From a checkpoint of a small transformer trained on Wikipedia: a variant of Muon for these matrices, 5562 steps.
Each number is 200 + 20 x the weight over its row's rms, rounded and kept within 0 to 999. Layers, rows and columns count from 0. The size before them is the row's rms in percent of the matrix's.

# v: layer 9 attention value, 256x256, rms 0.0542, rows 78-88, columns 64-127
# o: layer 9 attention output (transposed), 256x256, rms 0.0431, rows 78-87, columns 64-127
v78,095,219,198,207,201,194,164,229,190,184,178,238,191,238,176,221,192,217,202,175,213,171,180,213,207,226,185,217,231,197,213,194,206,223,180,202,219,185,201,203,211,205,219,201,199,207,196,187,179,192,206,167,184,213,248,184,174,183,188,181,198,204,207,175,173
o78,091,229,170,207,188,170,190,181,227,195,196,206,199,187,222,200,218,219,201,210,165,196,194,179,209,146,178,224,243,242,201,182,181,220,199,197,233,167,201,208,186,167,215,191,207,227,224,203,215,226,192,167,232,160,212,220,191,199,201,218,179,237,204,199,214
v79,087,178,225,204,175,195,207,196,176,257,209,210,229,229,217,197,213,209,194,198,200,197,193,168,211,188,177,209,210,202,204,185,222,194,171,193,204,204,210,204,234,198,242,180,216,212,212,201,195,177,231,186,237,193,196,197,196,185,213,212,229,198,166,194,182
o79,088,207,200,164,157,165,196,169,198,209,195,194,195,206,176,200,199,207,191,222,202,179,212,231,224,201,212,209,216,206,201,220,209,182,189,168,205,199,168,195,181,183,215,238,207,198,188,240,165,233,181,175,179,212,167,189,203,218,197,201,220,177,189,202,233
v80,090,177,196,189,183,183,203,217,244,199,209,212,178,221,232,216,203,213,224,158,213,200,217,170,192,181,191,202,223,208,204,147,225,209,188,189,219,172,230,221,213,186,208,225,214,178,161,170,245,206,214,196,192,206,231,200,202,235,217,244,227,184,204,192,150
o80,085,212,195,196,148,195,189,195,205,209,220,191,221,177,213,208,193,205,221,233,208,168,218,172,164,164,206,211,232,199,207,243,229,194,171,193,214,198,165,184,191,178,216,220,184,208,180,218,175,174,190,206,185,191,223,210,210,207,208,182,208,222,176,228,247
v81,086,225,225,160,186,193,200,187,191,227,235,154,173,211,236,192,178,208,213,181,184,189,196,225,211,222,211,190,201,201,193,182,183,167,220,231,211,180,216,191,211,177,191,177,225,238,173,222,202,191,207,234,210,209,181,211,193,182,224,196,203,185,197,188,204
o81,085,212,199,242,182,185,165,208,201,216,180,196,212,217,185,255,189,196,184,196,202,193,213,226,189,158,195,200,221,207,191,200,171,217,207,192,199,191,199,194,231,216,243,223,211,183,197,197,177,219,196,195,175,196,203,220,195,214,169,205,181,224,171,156,216
v82,094,189,204,181,206,184,196,194,216,198,211,176,203,229,221,210,219,197,205,207,182,199,182,196,225,173,205,195,209,169,195,192,176,177,160,197,221,198,191,179,224,217,177,217,183,212,172,210,194,175,210,231,208,216,185,201,205,162,199,191,224,192,201,207,218
o82,089,190,205,199,162,204,207,214,210,171,202,207,225,184,195,214,176,181,207,192,196,178,212,195,208,205,180,211,209,220,213,209,180,200,184,198,185,239,210,220,196,263,200,219,212,184,180,207,230,205,161,197,200,213,170,179,189,256,205,198,171,189,151,192,186
v83,103,208,189,202,204,216,198,196,212,190,220,162,209,188,214,208,172,196,211,204,180,204,167,201,190,190,203,211,184,235,178,186,239,208,199,217,202,207,214,202,225,184,201,198,166,219,192,220,170,211,225,192,234,208,205,244,192,217,221,234,204,184,170,222,175
o83,098,202,176,204,228,161,170,192,229,175,182,215,155,181,204,218,213,208,195,219,215,192,193,215,210,168,207,175,246,162,216,193,217,191,193,214,179,197,175,187,228,239,186,207,209,195,192,200,183,193,165,208,194,176,195,238,180,187,180,208,208,222,181,222,228
v84,095,211,188,187,178,235,158,200,155,160,204,190,169,184,210,189,203,216,186,196,225,197,195,187,215,208,226,187,175,183,185,198,230,185,191,211,199,156,199,190,223,220,179,219,201,212,180,199,214,187,240,213,181,216,182,203,195,198,193,187,190,228,211,200,199
o84,086,189,237,187,174,189,191,221,201,174,173,205,223,208,220,208,249,241,204,229,186,224,248,211,185,225,216,191,225,190,214,182,204,185,178,201,186,219,197,179,220,189,222,208,223,183,218,193,231,199,196,204,199,186,201,219,182,179,169,170,157,220,177,216,209
v85,092,206,221,194,203,183,199,222,194,202,201,188,193,199,198,169,221,201,195,229,199,192,205,213,202,169,187,177,199,217,177,226,177,165,203,244,190,270,196,197,169,208,189,220,176,190,190,184,205,202,191,170,180,182,154,198,214,202,198,219,189,195,198,161,171
o85,089,201,175,203,218,193,219,190,186,223,208,214,202,212,218,214,199,171,176,194,209,210,208,181,200,200,192,225,177,208,213,198,215,188,214,249,225,194,177,220,204,245,209,189,170,173,183,194,237,182,216,179,211,191,209,185,211,201,199,201,216,216,228,231,171
v86,085,203,221,222,181,206,202,204,209,196,214,136,197,199,197,188,204,199,208,188,206,232,152,192,205,208,192,193,202,216,192,191,187,186,225,173,238,184,172,164,205,181,194,190,214,184,211,211,188,204,203,223,219,229,213,212,183,171,211,218,224,171,192,204,220
o86,087,208,174,217,224,205,192,194,174,214,165,237,195,249,220,190,162,209,171,221,228,203,210,210,219,226,206,214,202,166,180,181,198,183,204,181,208,210,205,187,193,199,174,190,221,206,194,170,193,217,212,202,174,201,196,216,177,203,211,180,173,185,155,210,177
v87,100,213,188,171,201,218,190,197,184,241,221,247,211,187,171,201,207,186,175,219,188,213,180,211,179,199,222,200,173,185,188,200,161,201,221,203,199,221,233,208,205,225,188,163,174,211,218,224,176,227,191,180,199,205,149,162,204,178,197,165,224,157,215,232,183
o87,098,175,219,221,259,201,189,210,192,205,184,199,181,207,203,218,167,208,213,196,179,179,200,225,245,218,195,199,160,189,171,204,200,214,228,198,167,192,227,189,189,231,197,190,205,195,208,199,204,185,214,170,217,188,182,225,163,140,188,213,205,200,213,203,202
v88,094,226,220,184,219,201,171,185,196,195,223,235,262,197,210,188,190,226,206,229,210,195,189,242,243,159,212,234,215,179,201,217,172,209,170,174,187,218,163,203,204,200,203,236,172,174,210,159,212,200,186,215,175,212,208,206,171,154,196,244,216,182,172,190,195